Weights of a small transformer language model.
Size: 10 layers, width 64.
Training: a variant of Adam for these matrices, 87M tokens.
Each number is 128 + 24 x the weight over the matrix's rms, rounded and kept within 0 to 255. Layers, rows and columns count from 0.

# layer 2 MLP up, 192x64, rms 0.234, rows 33-49, columns 0-63
[[120 109 115 133 153 113  86 137 132 153 127 103  90 134  82 127 128 160 153 177  74 134 112 109 127 150  82  70 125 131 151 119 120 121 139 119 137 140 110 120 159 144 111 138  96 165 113 170 143  93  86 151 120 133 121 198 174 125 124 134 131  88 157 138]
 [136 111 113 126 127 122 135 113 111 149 125 187 116 139 109 145  99 110 123  74 146 142 130 139 120 102  97  71 143 148 103 231 159 158 135 126 143 121 153 154 183 133 127 129 117 102 108  89 148 111 119 116 131 107 143 110 117 128  89  86 131 157 150 141]
 [130 113  83 123 140 121 151 135 125 149 108 138  91 114 129 167 193 138 121 124 112 154 141 109  83 114 100 149 121 145 165  89 133 141 162 130 131  96  92 140 102 212 139 141 135 149 171 139 165 116  88 126 133 101 127 135 146 109 169 148  99 143 120 108]
 [150  92 132 115 156 105 142 121 150 150 135 131 165  25 157 122 113 130 124 186 106 103 104 108 139 135 120  63 116  85 133 120  94 122 177  93 173 110 126 169 155 146 122 116 123 126 135 108 135 129 100 108  82 152 137 143 114 117 107 111 133 119  95 122]
 [155 141 188 120 109  92 146 141 178  78 115 126 142 140 129  98 163 133 122 119 154 116 137 101 139 133 106 123 133 137 177 153  82  87 151 142 165 147 169 124 183 135  81 135 152 106 143 134 118 116 143 112 145 105 161 123 127 132  98 135 121 130 130 152]
 [139  79 135 115 164 175 107 129 128 110 109 104 109 132 133 177 156 108 138 100 123  87  97 166  95 138 120 156 107 131 191 109 169 156 144 131 104 119 127 119  97 121 128 128 123 108 163 120 119 123 114 117 142 137 157 155 119 130  96  80 115 146 171 120]
 [118 107 132 133 132 150 113 157 116 136 132 141  99 113 130  76 116 170 107 113 111 120 158 138 175 112 136 145 132 108 164 100 100 125 178 147 140 125 126 125  98 143 181 138 120 125 153 102 122 121 105 152 140 131 167 144 119 149 113 137 112 109 147 165]
 [142 131  99 162 143 151  82 115 124  77 115 105 106 127 140 136 132 135 120 126 140 152 144 155 166 141 169 140 115 119 137 141 139 146 144 137  94 113 114 133  86 140 104 163 143 121 148 143 165 115 112  85 130 132 129 124 143 120 116 127  74  93  85 105]
 [154 126 143 104 121 141 133 105 128 125 129 130 129 120 126 109 133  94 132 143 100 110 123  76 111 102 103 164 142 116 116 109 182 128 106 146  69 119 103 111 136 131 123 147 123 139 107  86 132 121 137  67 112 126 109 147 142 140 138 172 161 124 106 125]
 [142 175  96 125 114 101 119 122 146 133 146 138 136 146 138 138 119 123 116 115 123 129 142  97 135 118  84 165 171  91 141 173 139 112 123 138 134 141 133 142 118 101  79 114 109  90 119 160 139 137 112  92 157 112 124 150 119 129 122 127  91 126 126 161]
 [121  76 122 137 166 170 142 126 122 135 120 106 147 181 111 144  98 140 101 123 168 150 130 148 158 138  99 117 128 139 120 136 120 156 114 133 144 180 165 126 188 172 121 109 136 100 128  99 145 133 131 133 132 126 123 117 102 141 113 163 131 157  87 157]
 [117 143 158 101 145 107 139 107 147 185 105 124 133 106 136  91 123 177 107 115 125 154 120 138 138 112 104 161 123 131 134  84 151 129  87 117 202 158  76 111 105 115 146 112 132 138 132 148 126 171 173 137 126 141 186  94 130  93 143 156 112 113  99 111]
 [157 156  83 140 108 152 126 155 180  76 122 111  97 111 110 128 135  99 130 116  94  94 158 128 123 141 133 105 177 113 107 139 103 129 189 152 188 134 111 123 140 141 159  64 122 119 138 113 130  91 127 107 159 147 114 175 151 125 145 113 125 135  72 110]
 [ 97 134  70 126 121 115  76 109 102 146 126  83 150 141 146 157 147 137 150 129 140 148 108  83 151  94 146 124 159 114 122  85 127  74 140 161 117 124 123  78 148 120 116  89 143 152 124 128 143 105 145 148 132 148 101 145 120 136 111 113 108 134 104 107]
 [165 130 143 141 148 117 140 138 178 126 128 110 146 151  92 118 117 153 117 175 166 138 119 152 126 173 144 127 124 133 167 111  57 150 139 124 105 152 166 128 131  98 100 144 137  98 116 157 111 136  90 123 113 115 109 121 105 126 124 126  90 133 147 152]
 [142 147 106  95 132 112 129 129  77 127 102 125 149 101 112 136 109 167  92 102 138 122 148 132 124 153 124 118 126 109 143 148  83 130 118 152  79  90 139 146 142 140 164 120 156  95 128  96 146 138 114 108 138 121 132 120 142 122 125 139 128 138 138 128]
 [127 118 170 119  81 185 155 150 138 138 156 150 163 170 204  95 102 114 163 129 119 129 136 135 104 119 142 141 169  89 150 159 116 114 152 115 174 161 117 132  92 145 138  80 115 131 134 156 145 113 156 131 135 103 116 163 129 129  99 108  73 100 126 160]]
# layer 2 MLP down (transposed), 192x64, rms 0.189, rows 33-48, columns 0-63
[[138  88  93  99  88 132 110 117 138 123 130 125 174 158 103 130 115 141 136 111  96 131 107 139 156 135 110 140  82 177 108 153 153 147 157 141 124 130 119 141  82 119 123 134 172 142 184  92 156 149 146 148  92 114 158 119 123  92 163 168 138 143 151  97]
 [136 130 138 160 107 130 138 162 110  66 122 114 156 127 107 126  59 168 122 127 116 127 154 158 110 169 144 146  90 128 149 119  68 135 125  97 118 134 140 107 125 116 159 158  88 120 175 115  87  93 114 137 138 142 151 148 118 104 129 114 115 158 157 185]
 [171 113 137 129 170 155 150 143 171 113 128 151 135 130 118 129 122 116  67 169 145 162  90 137 135 144 173  80 110 116 142 166 157 133 101 147 167 119 149  90 107 109 116 131 131 169 131 126 175 123 105 114 112 135 114 141 109 139 145 165 179 123 151 159]
 [116 144  99 142 152  90 149 182 134 130 144 142 128  89 162 153 132 104 122 146 129 111 160 144 175 112 141 119 126 105 125 164 153 138 122 181 128 148 178 139 157 161 120 127 116  97 115 142 116 113  68 140 169 114  66 122 148  98 165 128 115 129 132 187]
 [141 209 128 156 119 119  93 117 131 124 136 148 110 170 119 151 139 158 140 110 132 133 122 107 115 124 127 111 128 156  82 140 140 136  88 162 108 114 151  89 105 108 169 154 121 175  97 101 156 136 128 145 155 143 150 165 140 166 100 127 135 152 113 132]
 [122 142 127 132 111 165 130 100 159 136  90  87 135 106 145 126 147 113 126 124 129 167 103 107 148 130 132  76 156  93 125 140 141 116 156 159  98  95 152  90 117  82 129 101 157 159 142 111 130 125 188  98 137 106 109 104 157 159 151 191 117  92 100 113]
 [126 107 118 130 118 127 150 118 135 123 164 156 162 134  95 109 129 121 115 154  78 123 121 100 128 102 110  79 109 112 140 118 160 114 146 104 150  92 107 156  81 136 124 128  98 124  89 150 143 131 140 107 102 150  81 142 149 137 145 136 107 137 107 119]
 [100 134 106 101  96 112 111 125 146 118 166 120 138 143 105 106 145 117 137 127 110 116 123 142 147 142 119 121 150 107 110  93 126 135 134 113  97 152  95 105 110  97 107 101 177 136 129 177 136 118 168 130 106 134 110 103 106  89 124 146 155 149 129 130]
 [137  98 125 112  99 148 126 120  98 133  91 142 147 123  93 145  69 155 108 156 155 140 140 148 131 165 127 133  92 130 131 128 146  93 116 141 163 123 133 143 126 110 106 140 102 153 110 141 113 170 141 194 110 112 124  93 135 107 140 140 151 129 116 144]
 [138 108 109  95 111 122 135 126 142 130 130 102 144 144 139 138 154 159 138 129 142 127 137 152 147 130 117 125 120 144 127  96  72 157  92 100 131 146 100  91 129  90 161 149 159 142 101 122 136 159 127 151 101 114 157 115 204 147 118 123 125 109  97 162]
 [124 117 178 102  69  90 144 141 117 171 110 135 122 103 151 119  98 138 167 110 116 142 156 137 135 148 119 136 157 156 117 142 111  74 111 123 117 163  92 111 116 136 131 130 127 124 109  90 119 169 154 108 126  86 159  95 137 103 163 103 138 116 134  97]
 [137  84 146  91 185 149 143 128 126 118 162 117  98 126  63 168 117 144 168 108 101 129 112 129  79 152 130  78 130 119 129 152 105 151 159 115 168 115 141 143  98 102 134 128  89  93  93 168 103 114 110 185 148 143 109 125 119 145  90 104 133  97 130 144]
 [124 111 181 108 137 109  94 130 147 171 157 119 127 141 138 181  99 125 174 134 152 150 157 134 119 154 121 119 144 115 133 150 204 108  68 109 132 139 142 122 126 124 130 122 139 128 107  94 203 142 150 190 130  94 113 147 124 167 149 142 125 102 115 166]
 [104 103  96 131 168 133 124 160  86 101 117  78 124 141 124 138  76  99  98 117 116 118 142 174 118 131 127 134 131 104 105 170 111 127  95 146 146 123 123 170 143 105 135 145 162 135 151 138 133 114 112 161 127 114 165 127 104 129 132 168 174 107 155 138]
 [134 145 148 120 108 154 114  98 133  99 126 146 128 137 153 116 149  44 163 125 153 120 114 130 123 134 158 123 147 159 133 128 173 110 111 124 137  83 111 151 124 161 145  95 135 111 123 124 110 142 157 127  93 141 132 108  91 138 107 176 156 128 107 112]
 [149 120 116 141 134 108 140 138 141  96 132 125 132 145 123 154 171 149 129  87 191  63  67 138 153 139 141 111 125 151  93 145 146 129 139 147 124 103 111 155 144 127 116 109 161 113 107 127 104 136  99 120 129 146 111 124 133 123 132 116 125 134 119 153]]
# layer 2 MLP gate, 192x64, rms 0.235, rows 34-49, columns 0-63
[[154 119 179 117 141 138 139  95 113  80 142 120 191 107 141 119 139 114  99 156 142 160 141 178  97 158 109 129 131 101 130 149 145 161 119 102 111 142 106 135 147  71 182 153  93 133 104 137 135 146 166 147 107 136 121 131 121 101 133 116 108 160 146 150]
 [127 116 122 104 118 132 106 120 143  90 141 140 164 166 138 138  93 140 120 122 154 156 136 126 129 126 168 129 130 172 133 139 125 129 136 166 112 142  70 128 172 100 111 117 165  82 110 210 137 138  88 132 154 126 118 106 103 129 136 116 156 146 118  56]
 [168 104  81 106 114 119 101 111 180 106 166 151 142 141  95 117 156 154 108 168 122  91  94 105  98 140 171 123  98 153 110 105  71 136 138  96 128 104 115 142 142 110 117 144  88  98 131 155 115 182 159 118 127  96 103 130  64 103  92 133 153 127 121 144]
 [126 113 123 112 116 122 164 125 119 130 157 159 133 116 106 146  83 147 120 139  95 106 150 115 121  82 133 162 129 120  72 142 155 149 102 181 173 114 116 125 142  83 131 180 125 126 111 134 114 131 121 147 166 176 132 130 125 131 167 163 176 152 143 131]
 [129 126  95 114 114 106  87  61 112 158 121 135 109 153 112 162 111 110 108 105 139  76 147 144 140 164 149 129 134 150 136 183 110 162 151  92 114 143 157 151 120 135 120 155 163  96 133 149 127 137 156 106 138 119 117 109  79  82 185 106 114 141 115 138]
 [128 125  99 135 156 144 107 109 112  88 128  86 114 136 168 158  74 104 152 127 150 107 166 123 133 125 126 126 128 177  86 138 100 133 100 127 174 115 138  92 157 118 141 147 107 136 108 137 101 124  77 138 159 118 100 145 137 124 150 125 115 104 141  87]
 [120 113  96 127 136 158 136 136 143 130 120 109 100 152 149 117 113 131 118 125 112 124 105 115  67 134  86 106 123 132 116 169 111 124 121 169 174 131 152 123 149  73 116 114 130 122  90 159 151 144 100 139 149 177 137 134  99 151 120 139 127 173 138 136]
 [117 114 109 133 123 156  83 114  96 129 107 152 136 156 101 175 121 121 131 128 120 120 127 136 112 115 120 133 123 204 179 115 159 132 130  89 158 155 129  95 122 143 148 133 141 136 109 124  87 134 106 133 152 109 124 135 162 107 108  96 108  91 128 127]
 [128 148  93 113 146 102 130 136 110  78 138 100 150 141 129 111  95 165 140 132 112 130 116 146 128  92 127 136  96 164 109 148 113 133 148 170 120  82 141 101 117 112 145 108  98 157 119 116 164 130 138 114 156 144 160 131 150 126 127 133  76  98 114 136]
 [ 98 110 130 109 119 189 142 146 128 105 123 112 107 143 104 130 130 111 136 136 137 142 116 149  81 101 145 188 102 179  69 157 142 117 129 108 156 118 120 135 116 108 130 157 130 126  82 160 144 143 145 129 143  89 132 142 109 115 145 121  77 141 123  74]
 [133  92  96 118 173 138 130  90  85 139 122 155 131 110 155 141 136 165 132 165 101  99 127 131 168 106 145  97 170 186 108 186 115 134 142 111 132 116 114 111 105 104 133 147  91 142  74 115 127 160 159 128 180 139  87 105  78 116 138 106 149 130 179 125]
 [126 103 132 134 177 125 118 122 191 130 159 150 131 163 155 132 103 151  75 127 117 124  96  94 101 106 140 144 153 163 110 143 104 199 155 135 137  99 109 163 189 117 111 147  79  98 126 139 168 102 113 167 162 124 149  95 128 107 166 147 101 142 140  85]
 [129 121 147  91  97 137 151 124 116 164 128 142 112 122 142 129 124 144 121  97 113 134  83 134 146 143 127 156 145 108 134  81 163 118 151 176  92 146 144 164 157 103 118 134 104 126 111 163 156 107 187  99 126 170 139 115 127 127 146 117 130 155 121 124]
 [123 145 151 115 104 111 123 122 136 104 148 136 163 130 162 108 137  71 153  65 104 134 133 107 146 155 116 139 136 112 121 136 168 108 126 107 147 135 132 125 127  74 139 135 117  80 106 124 157 160 139  93 125 114 141 127 130 108 112 161 141 120 133 126]
 [124 133 132 124 154 129 124 117  93 116 141 127 128 135 115  85 105 126 120 126 161 107 115 144  89 134 154 130 120 169 140 100 145 180 126 121 110 162 180 156 145 127 131 195 102 140 142 145 159 145 118 122 168 121 141 131 129 103 133 116 152 145  96 129]
 [139 129 108 127 133 157 143 103  96 121 154 111 144 165 190 144 149 147 137 125 138 128  39 150 120 136 112 124 138 159 137 135  99 144 148 123 155  65  84  92 149 137  79 128 125 124 125 143 121 136 147 112 158 186  61 123 101 118 137  75 124 143 149 138]]